From a checkpoint of a small transformer trained on Wikipedia: hashed n-gram embeddings.
Each number is 50 + 15 x the weight over its row's rms, rounded and kept within 0 to 99. Layers, rows and columns count from 0. The size before them is the row's rms in percent of the matrix's.

# down: layer 10 MLP down (transposed), 1792x448, rms 0.102, rows 534-586, columns 320-383
# up: layer 10 MLP up, 1792x448, rms 0.0994, rows 535-586, columns 320-383
down534 100:36 49 66 53 54 40 41 41 62 66 26 36 48 29 57 68 39 79 40 63 48 49 47 51 60 59 48 38 55 81 41 59 30 67 47 49 51 60 38 31 14 45 59 28 56 23 34 55 30 27 57 42 53 61 77 51 58 19 64 27 81 64 47 39
up535 097:49 40 39 39 40 42 89 48 40 61 51 62 42 46 45 33 59 42 59 60 36 27 29 31 36 49 39 28 45 46 41 51 27 43 37 65 45 63 75 42 75 42 65 21 64 48 56 70 19 42 50 34 41 30 62 57 54 72 62 38 58 24 30 41
down535 098:44 39 66 65 59 14 80 42 52 25 39 42 43 64 33 37 11 46 55 56 65 36 64 81 79 45 60 33 55 60 60 16 41 42 70 58 21 32 18 52 50 59 83 40 29 30 60 51 18 50 43 57 60 29 43 51 42 88 53 35 72 27 39 66
up536 104:62 68 55 35 58 57 33 30 55 34 70 47 84 47 25 48 44 48 29 65 38 70 48 55 24 89 53 45 60 56 50 67 43 88 27 69 42 52 51 51 55 60 72 48 48 50 38 31 56 67 40 44 54 51 67 85 63 63 57 61 59 59 26 83
down536 102:63 60 43 57 62 48 43 63 69 48 54 30 49 44 67 51 51 58 42 27 49 63 55 54 80 43 71 49 42 46 62 26 45 59 43 53 63 19 46 69 63 44 52 34 42 63 18 51 55 91 39 26 40 60 49 54 40 50 44 68 65 48 50 43
up537 098:47 63 47 41 38 77 65 41 46 17 67 57 38 83 44 49 46 57 36 41 42 51 48 59 56 22 29 61 66 50 52 42 23 64 46 48 84 39 61 54 32 52 57 71 38 32 53 62 46 58 26 68 14 48 67 66 70 74 63 32 22 72 44 58
down537 101:14 81 49 61 99 34 58 66 18 12 51 44 54 47 55 43 50 47 46 50 70 38 60 52 49 57 59 41 46 60 72 28 54 60 49 63 43 80 36 43 40 38 50 58 41 61 69 70 39 39 77 48 56 31 24 42 68 61 47 77 41 34 59 45
up538 104:41 47 57 65 52 65 45 47 44 47 61 57 16 64 32 56 28 34 75 38 41 40 44 38 27 40 38 35 35 50 32 40 22 26 60 49 35 67 22 57 65 73 61 45 75 71 35 41 53 57 32 34 81 64 75 43 48 49 42 78 28 33 34 29
down538 100:49 68 52 57 43 29 57 48 40 49 55 31 61 57 46 67 43 49 27 09 35 22 36 44 50 45 03 38 70 38 60 59 41 62 47 62 47 48 37 49 69 43 18 32 58 36 49 42 51 72 28 70 43 62 47 60 41 53 55 42 27 27 48 43
up539 103:50 46 64 60 59 74 47 61 43 46 54 24 44 42 84 71 44 70 51 35 55 58 39 43 59 60 45 57 30 35 34 52 45 81 64 27 58 55 66 55 34 49 38 46 33 63 23 42 62 72 51 64 66 49 58 36 42 61 21 48 59 65 35 40
down539 096:61 44 68 38 42 67 47 21 51 54 30 35 33 41 53 55 37 44 50 59 56 22 36 34 41 63 60 61 55 42 48 57 65 80 49 44 52 16 40 48 15 45 32 63 44 22 35 34 75 30 76 66 34 55 19 53 68 51 21 63 52 61 53 38
up540 105:32 48 51 46 39 51 30 43 83 26 32 63 50 36 33 77 64 52 59 77 64 49 53 43 59 41 58 50 18 48 34 41 46 39 53 51 34 60 59 32 44 62 23 60 34 52 62 49 52 68 47 82 32 61 33 54 32 64 52 45 46 31 71 60
down540 103:51 38 49 44 49 56 56 26 52 45 19 37 28 61 36 64 54 19 57 47 58 60 37 34 71 50 54 65 27 64 51 74 75 57 55 43 35 61 67 71 50 39 41 40 20 38 43 64 68 35 42 47 43 35 64 77 73 55 48 60 72 57 63 23
up541 107:31 59 53 51 48 54 46 54 48 47 41 28 40 55 51 41 62 40 69 52 54 69 44 66 38 66 38 61 46 41 31 71 53 65 64 32 63 53 60 32 55 62 37 41 22 41 49 29 42 21 59 81 40 33 61 58 83 33 32 64 34 89 52 70
down541 104:53 64 75 70 53 71 45 70 13 54 39 48 60 53 47 51 64 33 45 28 48 28 62 32 53 48 36 58 49 59 63 51 94 39 59 53 44 27 53 46 52 63 57 15 60 65 52 34 46 45 54 61 64 77 50 57 51 53 27 32 35 53 82 93
up542 098:62 42 60 38 78 38 40 40 37 26 80 40 34 28 55 57 45 59 47 63 34 58 61 74 15 21 58 59 58 69 72 35 45 46 34 64 57 46 71 66 48 84 62 34 56 52 62 31 68 60 54 55 43 40 58 73 34 39 52 40 29 57 49 59
down542 101:36 44 25 35 96 59 54 28 32 51 34 43 24 60 69 68 42 36 55 62 46 48 58 43 59 35 41 45 64 75 59 50 47 63 35 68 42 49 58 59 52 58 61 30 69 75 54 45 51 80 67 73 62 44 38 54 27 23 37 46 43 55 56 36
up543 102:26 39 56 36 31 38 64 75 23 61 39 55 41 54 47 44 61 43 44 48 34 55 62 52 22 68 71 32 51 64 66 52 45 46 56 45 48 60 81 62 43 46 49 68 16 48 58 64 72 47 38 36 23 43 88 48 52 55 51 75 38 58 49 53
down543 099:29 40 51 57 69 46 43 52 62 41 42 60 37 40 37 69 49 55 46 43 42 51 26 46 49 67 45 44 32 51 55 41 26 26 48 30 63 60 40 32 60 54 26 51 58 37 74 38 21 70 38 78 45 70 68 66 50 68 56 21 78 57 69 59
up544 107:13 63 34 48 65 64 50 31 84 47 62 47 24 50 16 59 44 41 84 63 54 48 32 59 19 70 21 56 43 49 49 49 47 54 71 72 45 12 39 42 34 48 49 61 40 28 50 34 29 37 42 49 53 56 76 62 74 38 59 44 41 55 85 60
down544 107:31 48 64 36 67 52 31 64 43 47 46 41 30 41 27 37 46 58 32 60 43 56 53 21 33 67 37 70 49 58 54 35 33 62 44 34 40 57 73 48 45 60 36 50 63 63 69 38 66 55 68 43 46 46 52 37 48 60 60 45 40 38 66 62
up545 099:51 56 86 51 61 14 49 68 71 39 63 42 63 43 57 48 60 41 31 50 41 67 53 34 86 36 61 48 56 53 42 64 49 47 46 47 74 79 48 21 72 69 40 56 67 40 44 46 55 48 39 37 44 43 35 44 55 67 25 60 68 53 67 49
down545 092:55 52 42 30 47 42 46 27 42 44 01 71 74 26 46 48 88 42 48 67 78 31 53 59 48 78 60 61 49 59 61 41 59 42 44 43 58 46 73 44 45 58 43 41 44 33 53 68 53 49 60 50 44 71 52 54 45 56 53 35 63 49 68 54
up546 098:53 51 74 60 51 31 57 39 63 41 51 67 26 66 76 62 46 46 44 57 68 43 38 44 50 56 29 39 38 81 68 60 56 49 63 21 27 54 55 47 37 10 29 49 42 45 00 34 48 20 43 48 53 46 70 37 49 32 62 50 22 39 22 41
down546 095:41 43 40 38 30 37 51 21 75 38 62 63 16 24 51 58 46 58 53 52 67 35 44 38 68 39 60 55 83 62 55 69 70 37 36 36 46 46 45 62 50 41 41 73 55 87 07 58 61 51 52 60 27 32 67 55 40 83 58 34 40 46 38 61
up547 098:40 39 28 56 46 34 43 66 53 49 75 44 61 69 71 43 58 64 60 60 55 46 35 72 79 36 56 37 64 65 63 61 73 43 51 42 47 55 43 47 48 64 82 47 39 79 25 30 44 56 52 26 31 44 54 68 33 51 61 36 30 53 57 40
down547 095:51 47 61 45 78 65 37 60 49 51 52 59 57 44 57 62 44 58 46 34 67 40 38 38 47 84 46 53 58 65 37 75 14 61 32 53 57 38 54 31 59 42 35 36 29 53 44 05 52 48 57 22 45 14 50 41 49 40 63 43 64 58 40 69
up548 096:48 31 23 36 15 60 66 47 80 52 59 59 53 48 51 52 51 27 36 25 20 52 52 39 38 54 62 47 27 37 90 46 44 54 41 47 45 41 42 64 29 71 26 57 13 56 67 41 40 60 69 71 24 40 79 58 35 66 43 35 69 60 34 39
down548 093:27 60 45 56 59 43 44 38 75 54 59 49 54 32 50 22 55 55 30 68 45 30 14 54 55 25 65 16 39 31 51 55 61 82 56 42 34 38 70 30 65 54 52 34 42 38 44 62 29 36 58 38 73 37 45 53 41 44 51 65 62 52 75 62
up549 104:69 63 60 32 37 49 44 42 55 43 44 76 65 59 69 42 61 64 55 55 38 28 31 59 38 49 55 68 41 61 52 13 57 11 39 51 60 67 61 42 31 48 47 55 66 64 25 44 61 57 18 65 60 59 47 44 54 63 71 29 11 44 48 55
down549 105:30 37 72 55 59 44 47 58 39 68 54 60 27 51 64 57 23 44 46 72 76 65 33 37 20 44 50 58 55 51 65 59 39 14 48 49 46 33 46 53 39 58 46 43 33 57 48 31 64 51 52 28 52 63 73 33 29 37 41 44 46 36 77 54
up550 102:45 53 52 69 57 33 53 43 60 53 72 43 56 68 48 36 40 70 23 16 53 40 19 44 52 39 21 63 43 50 36 37 56 43 60 66 30 43 73 48 51 52 39 22 43 53 63 65 43 68 36 60 66 46 61 46 36 33 44 31 33 66 67 58
down550 102:49 65 78 55 93 22 08 60 49 88 55 20 41 54 39 38 44 57 49 65 64 31 15 47 60 27 62 60 54 62 63 50 58 58 83 33 61 53 49 74 61 53 37 36 59 70 66 52 43 41 39 51 55 64 54 47 49 45 37 43 45 37 44 67
up551 097:59 60 69 52 55 47 48 50 64 40 65 29 35 39 49 57 32 69 55 60 48 49 36 57 60 39 60 33 63 53 54 78 56 23 52 25 58 41 48 28 70 44 58 49 38 49 61 29 61 53 62 53 39 64 51 65 58 47 33 62 52 74 42 10
down551 102:50 64 28 25 49 73 72 76 53 47 58 52 40 61 31 27 46 64 41 63 37 47 72 37 39 58 46 61 49 34 32 41 23 48 61 40 64 55 45 62 47 54 70 39 39 64 72 54 12 58 35 13 74 47 73 29 51 37 77 74 47 53 53 36
up552 089:42 56 59 81 30 51 69 39 24 64 58 77 24 27 29 63 56 82 64 43 53 64 34 30 76 48 57 46 27 39 33 52 39 53 15 89 74 42 75 68 61 32 29 36 55 33 34 59 55 43 30 14 44 54 55 61 63 76 19 46 49 38 50 57
down552 092:71 45 52 39 52 84 61 66 54 50 52 37 59 66 45 61 60 29 49 49 35 48 25 53 45 67 34 33 58 46 47 66 82 71 45 61 35 71 55 55 40 47 46 62 19 83 58 49 38 32 30 41 58 37 59 59 56 67 71 72 41 46 43 33
up553 106:56 56 60 56 42 54 59 65 94 35 56 50 33 57 28 69 43 55 76 35 43 53 74 40 51 28 35 55 50 15 44 53 43 43 59 24 32 69 51 37 58 45 74 70 36 37 37 51 49 60 76 69 43 72 53 72 58 26 45 53 27 79 44 46
down553 106:57 39 46 62 61 44 48 46 56 59 56 40 55 57 21 45 69 55 59 24 44 46 56 13 69 31 43 44 82 35 73 46 49 35 31 28 45 65 32 75 58 24 60 40 58 93 58 65 56 64 47 77 75 43 30 44 39 70 48 34 63 30 76 62
up554 093:40 25 50 54 80 75 48 72 27 59 73 32 41 28 20 49 45 50 44 66 33 39 53 64 52 21 69 71 54 49 45 40 44 48 38 45 55 43 52 27 33 50 44 39 50 77 56 30 62 55 69 52 48 39 57 69 60 23 81 39 72 57 51 68
down554 097:39 33 58 59 51 68 59 44 36 59 49 52 29 25 52 41 63 31 50 27 21 39 53 44 27 51 42 79 29 47 35 54 64 53 45 39 48 32 40 47 72 36 08 53 56 78 31 69 45 58 77 54 35 58 40 50 54 42 51 46 29 45 40 61
up555 101:50 44 49 46 35 33 59 57 39 55 58 45 52 57 76 56 35 48 25 33 82 61 41 45 67 48 70 45 40 31 21 45 25 53 34 68 39 32 61 77 32 54 39 44 56 36 40 51 77 53 88 35 26 21 40 32 69 26 70 53 65 47 48 84
down555 102:26 61 27 27 42 35 87 42 59 52 71 67 46 60 42 32 62 47 37 31 44 31 45 40 56 56 37 38 60 29 83 47 48 51 64 51 56 58 55 66 50 31 35 30 47 35 44 65 48 56 72 29 35 47 56 52 28 48 67 42 44 30 34 71
up556 097:58 45 36 30 48 46 83 46 41 52 44 73 40 24 74 77 57 46 58 91 55 41 50 55 31 46 31 40 76 44 35 68 63 50 36 24 60 46 38 24 39 72 60 72 72 51 35 14 50 65 67 67 64 42 45 56 80 56 55 44 62 65 51 61
down556 096:72 48 35 22 56 29 40 36 65 40 30 62 54 52 69 38 39 43 64 51 66 39 46 62 88 69 47 75 44 53 52 37 56 70 69 45 61 37 66 46 48 77 46 42 69 39 50 51 59 12 42 64 51 45 66 47 72 46 60 30 34 60 44 45
up557 101:42 42 61 51 59 55 42 50 42 35 57 61 48 44 44 34 59 32 55 25 53 40 47 98 61 34 57 61 48 35 37 50 52 68 67 41 42 38 49 49 28 18 38 23 44 37 25 44 41 50 51 54 28 48 61 62 50 44 44 57 59 78 52 47
down557 103:37 44 41 36 63 36 22 41 14 50 44 57 64 63 60 48 53 29 52 22 37 51 50 49 40 56 34 48 59 67 62 07 35 30 59 35 81 23 30 38 50 42 60 55 79 58 56 62 57 42 65 48 49 18 32 26 36 30 41 55 23 50 56 36
up558 104:50 39 47 43 43 61 51 60 61 47 75 29 36 26 68 65 36 68 54 47 61 66 61 60 18 61 50 41 62 49 51 67 46 62 39 75 61 53 33 57 44 46 61 68 55 56 41 30 50 14 32 58 56 79 43 47 46 26 77 67 45 72 85 58
down558 108:47 36 31 44 51 46 68 42 51 58 52 36 39 49 34 17 35 48 42 54 34 54 47 37 73 58 38 54 52 64 47 49 40 40 52 35 53 43 80 54 56 60 74 84 74 54 54 46 53 70 41 60 38 57 42 60 34 38 46 74 51 45 20 50
up559 100:40 55 25 32 38 69 51 68 70 55 58 66 43 62 45 36 33 86 33 45 36 53 32 68 42 63 12 26 55 58 68 42 58 43 55 40 26 45 68 59 69 44 52 55 54 48 61 55 29 46 49 44 62 60 69 29 25 60 56 49 27 58 64 45
down559 097:44 41 51 59 59 57 45 52 59 60 20 72 73 75 57 66 74 60 62 63 65 36 59 26 40 38 66 70 44 71 29 55 43 57 38 50 41 56 47 68 58 35 33 60 42 24 46 49 58 63 87 51 50 52 06 53 65 67 37 46 26 76 63 52
up560 091:78 55 64 38 62 36 54 44 55 52 59 24 41 61 90 43 47 48 69 44 43 46 56 37 51 49 67 46 69 75 38 47 60 38 61 53 56 77 52 55 12 30 33 68 51 80 44 55 56 57 60 45 60 10 57 27 38 76 58 37 49 59 60 52
down560 094:54 29 47 67 40 60 55 39 62 43 40 39 36 69 44 63 38 32 66 01 35 53 51 30 40 27 76 26 49 37 62 33 41 36 55 52 37 36 43 53 65 52 54 29 74 79 63 62 50 57 70 49 48 67 39 54 49 45 48 45 23 76 38 57
up561 104:47 52 45 33 53 55 55 31 77 42 39 62 71 50 50 89 66 54 81 33 37 60 58 54 44 48 41 57 51 38 58 32 52 55 09 53 49 37 57 35 44 67 48 49 40 52 47 47 36 44 74 55 63 25 31 56 37 36 77 60 29 27 37 44
down561 106:39 53 42 52 65 38 52 46 42 64 27 58 57 37 38 44 57 72 45 35 58 45 27 27 29 38 65 78 44 48 44 62 48 82 60 57 58 21 44 00 43 31 31 19 44 47 42 55 32 43 69 64 50 47 66 60 68 37 48 60 40 46 58 41
up562 097:68 52 67 49 52 24 42 67 73 57 51 46 67 43 29 34 66 47 44 69 35 41 26 46 36 51 65 76 76 45 34 62 69 58 50 42 52 41 68 69 24 41 62 25 60 48 75 53 51 47 27 52 59 48 65 64 42 47 78 67 61 67 20 51
down562 099:34 39 40 35 82 40 53 48 48 48 73 54 57 66 40 66 68 38 38 66 59 66 46 53 71 29 65 46 54 45 46 15 52 46 32 46 55 37 43 38 46 67 27 73 56 52 56 56 42 32 68 58 28 57 38 26 63 64 60 88 56 62 47 66
up563 091:51 41 53 45 24 81 62 41 45 21 47 63 40 38 76 53 68 64 49 87 48 59 37 63 69 67 33 48 58 29 46 62 58 35 58 34 75 52 37 28 47 44 35 43 35 33 47 53 28 67 43 63 68 71 25 37 53 52 57 59 48 44 52 42
down563 104:53 34 47 54 71 68 54 31 45 39 43 62 52 24 55 31 50 66 39 58 66 41 62 34 57 54 65 59 59 27 60 69 65 28 65 52 47 59 46 31 42 32 43 47 45 61 43 89 65 77 44 71 44 46 65 45 75 45 30 33 47 41 50 25
up564 091:67 54 67 65 44 47 43 53 53 57 53 48 36 45 42 43 55 26 49 59 40 55 71 64 36 69 39 60 33 41 37 79 37 44 49 42 18 37 78 46 55 41 35 48 59 63 78 28 57 64 18 87 68 35 29 63 36 40 24 49 57 58 36 50
down564 089:59 51 48 44 49 21 41 42 46 58 43 59 44 44 57 55 33 50 13 49 49 29 37 57 42 57 36 23 30 52 62 51 48 59 53 48 49 46 49 77 60 58 47 60 65 47 46 89 29 57 51 44 75 62 67 51 61 35 64 60 38 73 79 62
up565 093:48 34 39 45 67 74 42 51 30 30 60 56 23 31 59 31 73 58 58 72 66 53 58 43 61 48 41 27 58 41 81 55 29 62 68 60 35 55 62 49 51 61 74 32 50 35 42 43 44 67 60 61 58 20 55 37 49 64 39 70 59 37 72 52
down565 097:57 29 47 42 62 33 52 45 39 50 41 69 41 52 25 45 55 59 57 40 50 36 34 53 61 32 60 54 39 43 73 65 16 21 72 56 58 47 57 79 41 51 65 57 69 50 50 37 58 69 25 27 53 48 56 51 57 60 53 73 53 55 44 71
up566 099:63 31 57 51 61 39 50 52 65 29 72 47 44 55 42 62 40 48 70 34 33 38 57 57 56 48 22 49 56 67 38 32 61 37 29 65 69 43 54 34 24 60 65 81 49 63 55 54 56 57 80 38 69 28 52 45 49 37 60 67 36 30 43 47
down566 098:48 76 25 73 38 17 48 59 65 43 44 57 51 30 62 57 57 61 52 38 65 49 69 38 61 68 64 20 37 35 44 49 72 56 66 69 44 48 76 54 60 65 56 41 44 57 30 55 52 57 61 59 62 52 63 33 59 62 58 46 40 54 88 43
up567 105:61 57 69 51 51 17 55 34 49 66 66 50 61 65 57 47 33 44 50 46 51 40 37 36 41 37 39 58 28 33 40 39 49 21 70 47 58 61 58 48 69 48 34 33 60 47 53 70 37 49 67 60 38 64 74 69 51 68 58 63 43 39 54 45
down567 103:41 75 35 47 37 65 56 53 28 56 38 52 50 41 47 74 43 76 47 42 45 31 52 44 22 64 39 41 62 52 49 25 71 59 46 47 58 42 42 49 44 28 36 57 62 61 72 47 50 50 44 60 54 91 33 45 38 63 45 58 69 45 64 56
up568 100:29 44 38 56 45 40 55 56 66 43 22 81 46 57 59 64 44 44 56 39 58 64 48 39 65 57 31 24 39 37 40 30 24 96 48 40 55 52 65 35 43 39 70 82 17 64 61 43 53 45 20 44 72 58 51 43 42 48 31 38 34 42 32 44
down568 099:56 46 47 47 61 48 58 62 39 64 51 25 50 61 46 33 46 46 66 54 46 50 36 38 31 22 51 45 62 47 60 66 42 33 24 61 30 52 64 51 22 74 56 37 72 55 54 42 32 45 37 57 47 47 38 34 58 49 70 60 42 70 54 65
up569 100:38 29 53 37 40 57 72 66 39 44 46 56 26 32 80 56 43 75 32 49 70 32 62 62 31 64 41 59 60 75 51 66 37 68 61 56 59 68 52 70 22 25 48 24 49 61 69 80 58 71 50 34 23 66 48 49 51 68 42 62 36 46 45 46
down569 093:53 52 29 72 54 28 77 30 42 46 29 32 38 70 44 33 43 71 66 44 90 54 59 41 58 62 49 54 22 54 38 30 60 38 58 62 56 72 30 47 28 36 39 37 36 81 50 60 48 44 60 33 24 37 43 61 52 33 44 30 39 43 76 64
up570 099:68 24 49 53 79 59 33 51 73 21 36 63 44 49 43 38 67 46 32 60 45 55 45 68 54 49 48 48 82 49 11 82 79 45 28 49 27 38 53 11 45 35 50 49 51 45 55 42 52 43 61 63 68 33 63 46 56 71 70 52 47 61 52 37
down570 101:51 38 65 14 56 37 55 68 46 49 27 49 64 56 51 68 44 71 29 45 53 51 42 20 44 14 71 41 47 27 55 39 67 58 52 54 39 28 48 61 30 30 73 47 32 46 57 68 36 35 59 64 38 63 61 36 62 47 52 63 70 38 54 51
up571 103:49 60 54 76 17 62 41 45 69 40 56 49 60 38 68 64 35 63 44 62 36 22 41 47 52 37 38 41 83 30 39 45 68 82 44 37 35 23 62 48 29 52 61 41 66 26 39 48 31 39 54 42 44 61 40 36 53 61 52 49 71 40 57 68
down571 106:48 67 48 59 35 60 19 30 41 61 54 49 51 58 62 65 57 66 32 47 46 44 64 29 47 61 48 73 41 36 52 51 57 37 62 37 56 37 50 62 59 51 68 41 34 69 66 33 32 60 40 26 24 55 18 22 50 25 29 38 56 70 71 63
up572 106:64 53 74 42 77 74 39 51 88 26 63 41 54 44 47 26 50 50 47 58 32 34 53 54 36 57 61 54 22 66 38 13 85 60 64 64 70 65 37 63 48 64 47 26 62 35 51 58 52 26 55 40 43 87 65 52 38 31 35 54 43 54 42 55
down572 103:58 57 57 45 21 25 46 60 80 44 58 77 23 40 73 28 26 40 43 50 59 34 74 63 41 58 63 70 73 83 35 36 25 54 67 36 49 57 51 40 58 38 55 49 36 61 39 30 34 58 57 49 56 48 60 60 41 31 62 72 79 48 32 48
up573 092:53 54 41 29 62 70 51 44 43 56 53 40 50 20 42 60 37 54 54 43 54 48 61 58 43 42 28 28 35 52 34 41 81 48 56 10 44 58 44 80 23 13 33 70 63 47 45 28 51 68 28 68 54 76 42 43 23 50 49 48 48 55 54 67
down573 099:74 47 59 18 63 46 44 42 56 99 26 34 65 72 67 36 63 51 77 29 30 55 52 27 41 29 45 15 37 47 42 68 58 46 38 38 57 47 69 51 27 26 70 85 60 65 31 30 54 66 36 41 52 56 72 45 34 52 43 42 60 21 53 78
up574 093:71 64 25 39 64 67 12 51 28 37 56 70 39 26 75 39 37 39 57 69 65 39 62 38 67 48 47 36 54 78 20 25 49 40 79 42 41 51 75 56 48 41 49 48 77 53 30 41 22 38 23 68 73 57 52 58 88 62 47 49 48 46 36 33
down574 091:40 69 36 48 50 63 71 49 12 49 46 44 35 40 53 42 64 35 53 54 49 77 60 38 46 28 51 55 30 61 76 61 51 63 38 37 53 53 35 56 71 54 62 75 26 36 38 59 55 60 33 78 48 27 60 34 59 44 55 90 43 76 55 49
up575 114:58 45 54 57 63 69 43 42 34 47 66 66 49 31 37 42 44 54 68 47 44 74 49 70 30 28 26 46 66 48 68 50 51 34 41 17 33 40 49 34 56 50 45 36 11 32 45 48 52 33 52 56 69 68 47 65 49 64 52 58 32 39 70 58
down575 107:71 68 54 53 45 05 32 41 31 59 47 63 63 35 61 45 74 37 67 38 44 19 29 55 34 51 75 44 50 41 59 61 27 05 52 45 47 38 54 59 42 44 47 53 59 35 42 43 40 55 48 46 52 55 37 62 57 35 48 48 58 62 59 65
up576 100:70 36 67 71 51 35 47 80 64 60 51 29 28 38 75 47 41 37 65 55 46 44 54 44 51 55 34 46 33 43 64 47 35 45 63 52 69 54 60 40 64 16 46 47 45 62 58 39 21 46 65 48 44 64 65 73 37 47 40 59 58 39 68 49
down576 106:44 29 53 65 45 53 44 52 63 59 32 31 36 39 75 64 29 67 69 28 63 25 62 51 43 73 35 49 62 52 60 54 63 49 38 48 54 47 55 43 61 25 48 50 51 52 66 66 25 52 79 61 63 55 76 58 99 64 46 45 35 45 50 29
up577 104:65 52 42 27 52 61 75 60 45 73 61 39 57 44 42 29 48 42 27 41 61 43 39 37 60 53 60 30 46 43 38 92 38 66 73 24 19 51 49 41 59 46 26 45 56 57 45 54 20 50 55 63 48 29 30 65 50 59 70 40 41 64 31 50
down577 101:64 44 60 68 39 49 45 42 51 64 65 67 18 32 41 67 35 26 48 65 47 43 52 46 69 72 49 54 65 46 29 27 43 24 21 65 51 39 44 29 68 79 53 67 48 25 42 32 71 39 22 65 09 44 55 15 46 61 37 59 49 46 50 48
up578 102:66 44 41 57 38 33 47 55 68 52 50 46 55 91 58 63 79 59 23 23 63 42 46 51 74 53 49 40 48 61 42 41 66 36 56 34 34 51 31 42 62 63 19 40 45 28 33 36 59 29 37 65 10 65 29 33 41 55 34 56 38 77 56 45
down578 098:61 72 44 71 50 73 41 48 54 49 26 36 36 47 46 39 26 35 49 31 43 49 13 62 42 39 69 36 33 52 50 38 39 54 57 65 54 33 48 52 46 45 27 48 34 42 56 43 35 33 11 63 40 45 39 32 42 58 71 44 54 75 34 26
up579 101:59 32 20 55 50 34 89 60 69 42 46 62 52 50 55 50 22 72 58 48 56 37 50 53 65 16 70 47 58 63 44 38 91 50 39 57 64 51 63 40 53 36 55 71 84 66 41 70 53 40 53 63 43 73 80 43 57 42 59 56 48 42 47 55
down579 102:42 56 54 44 38 45 64 27 22 39 50 58 83 56 60 77 25 38 31 51 39 42 59 65 38 69 68 23 55 44 63 43 48 41 49 38 30 44 53 63 47 50 56 50 47 53 58 74 51 60 58 40 42 50 73 38 57 44 41 54 61 76 65 55
up580 096:47 46 09 44 74 52 30 58 30 62 67 62 49 24 62 38 56 45 46 48 24 36 56 62 51 65 53 41 45 41 22 76 51 61 16 49 79 50 53 12 27 47 44 54 47 28 54 49 60 65 33 44 41 52 66 55 37 38 70 56 66 58 37 50
down580 097:44 64 64 32 50 59 33 51 48 40 66 44 49 17 58 62 42 74 65 30 43 56 67 40 69 51 27 22 56 38 66 54 49 60 65 64 40 74 39 79 43 57 61 40 48 39 41 55 48 63 40 56 51 41 54 56 58 52 47 71 65 54 67 78
up581 106:42 38 80 49 62 45 64 30 46 50 60 56 44 57 40 52 28 32 24 72 44 37 35 44 55 33 73 37 42 32 33 34 60 69 64 55 69 41 46 63 36 46 58 37 49 61 48 51 79 50 54 53 41 62 52 57 46 53 65 46 50 64 66 36
down581 105:44 59 40 55 59 46 66 55 64 41 86 52 58 67 31 61 53 50 17 47 69 42 37 38 67 35 75 47 65 58 72 58 31 74 57 64 48 72 67 42 85 51 33 65 37 43 52 83 52 77 52 49 84 69 53 57 51 45 72 57 21 67 66 17
up582 106:46 53 33 41 59 71 63 57 49 51 59 74 64 67 74 30 58 61 63 54 60 72 43 41 47 64 23 63 45 57 56 78 70 53 45 47 49 72 33 42 42 44 43 36 60 68 80 40 43 90 54 50 37 57 68 69 60 35 48 49 36 22 43 54
down582 092:88 38 37 26 55 48 66 30 45 49 53 49 47 29 56 51 56 41 78 53 75 57 85 32 54 40 30 73 30 32 46 45 68 61 59 50 39 51 70 35 42 61 60 37 45 59 33 27 65 41 71 32 49 57 70 48 58 74 87 58 45 55 55 70
up583 108:21 62 59 55 48 64 55 45 60 29 24 61 67 55 46 31 43 66 68 38 58 09 65 73 70 60 44 38 66 55 49 59 57 54 46 45 69 61 74 63 64 35 34 57 36 42 36 51 38 33 53 46 22 29 45 65 60 27 69 24 53 40 52 51
down583 102:69 47 62 49 59 35 40 54 47 26 18 50 81 60 45 52 50 69 48 47 55 64 33 24 60 48 60 40 54 70 30 44 57 33 71 38 36 48 33 57 24 33 31 50 73 49 24 58 52 55 40 58 52 09 75 58 52 64 39 36 46 56 44 50
up584 105:40 49 31 50 50 52 20 37 51 40 47 25 42 53 54 38 60 44 52 42 48 70 56 67 61 58 48 23 62 46 44 57 67 34 49 46 49 79 71 44 55 53 41 27 66 68 56 45 39 82 56 73 53 17 70 39 32 47 64 20 52 11 57 47
down584 102:38 68 51 52 15 66 38 42 56 63 21 50 62 53 25 45 43 37 42 32 61 51 45 25 41 70 28 39 56 51 69 63 55 17 44 40 52 47 40 36 53 93 48 54 56 62 61 55 47 42 59 44 54 74 43 22 48 17 37 48 77 70 38 61
up585 108:32 34 45 33 61 36 43 38 60 67 51 40 57 83 45 34 55 36 71 41 54 60 57 62 41 43 24 61 43 31 30 76 37 29 43 54 63 62 52 49 41 53 56 45 37 36 26 47 19 63 30 35 33 67 53 26 38 42 49 23 53 42 52 34
down585 103:55 53 67 54 57 41 58 47 56 67 52 73 45 23 34 73 61 57 48 80 61 52 47 65 26 46 71 40 49 53 44 26 30 30 34 73 57 38 62 54 49 66 43 25 60 58 22 54 62 54 64 75 71 50 52 44 65 60 47 44 73 28 34 39
up586 093:60 41 35 39 56 27 81 19 50 72 72 53 50 70 22 39 53 56 59 45 25 66 66 36 34 50 59 83 54 51 63 44 38 32 42 45 54 66 33 60 59 62 54 77 41 39 56 29 50 72 26 51 22 50 58 56 52 61 72 47 68 12 28 33
down586 092:64 72 53 51 80 41 61 72 48 30 54 35 57 35 51 50 45 19 27 42 40 54 56 63 56 62 52 50 46 20 58 45 60 64 43 45 28 37 73 30 70 41 44 55 42 67 45 44 69 32 42 25 57 46 54 57 52 66 51 55 23 41 43 76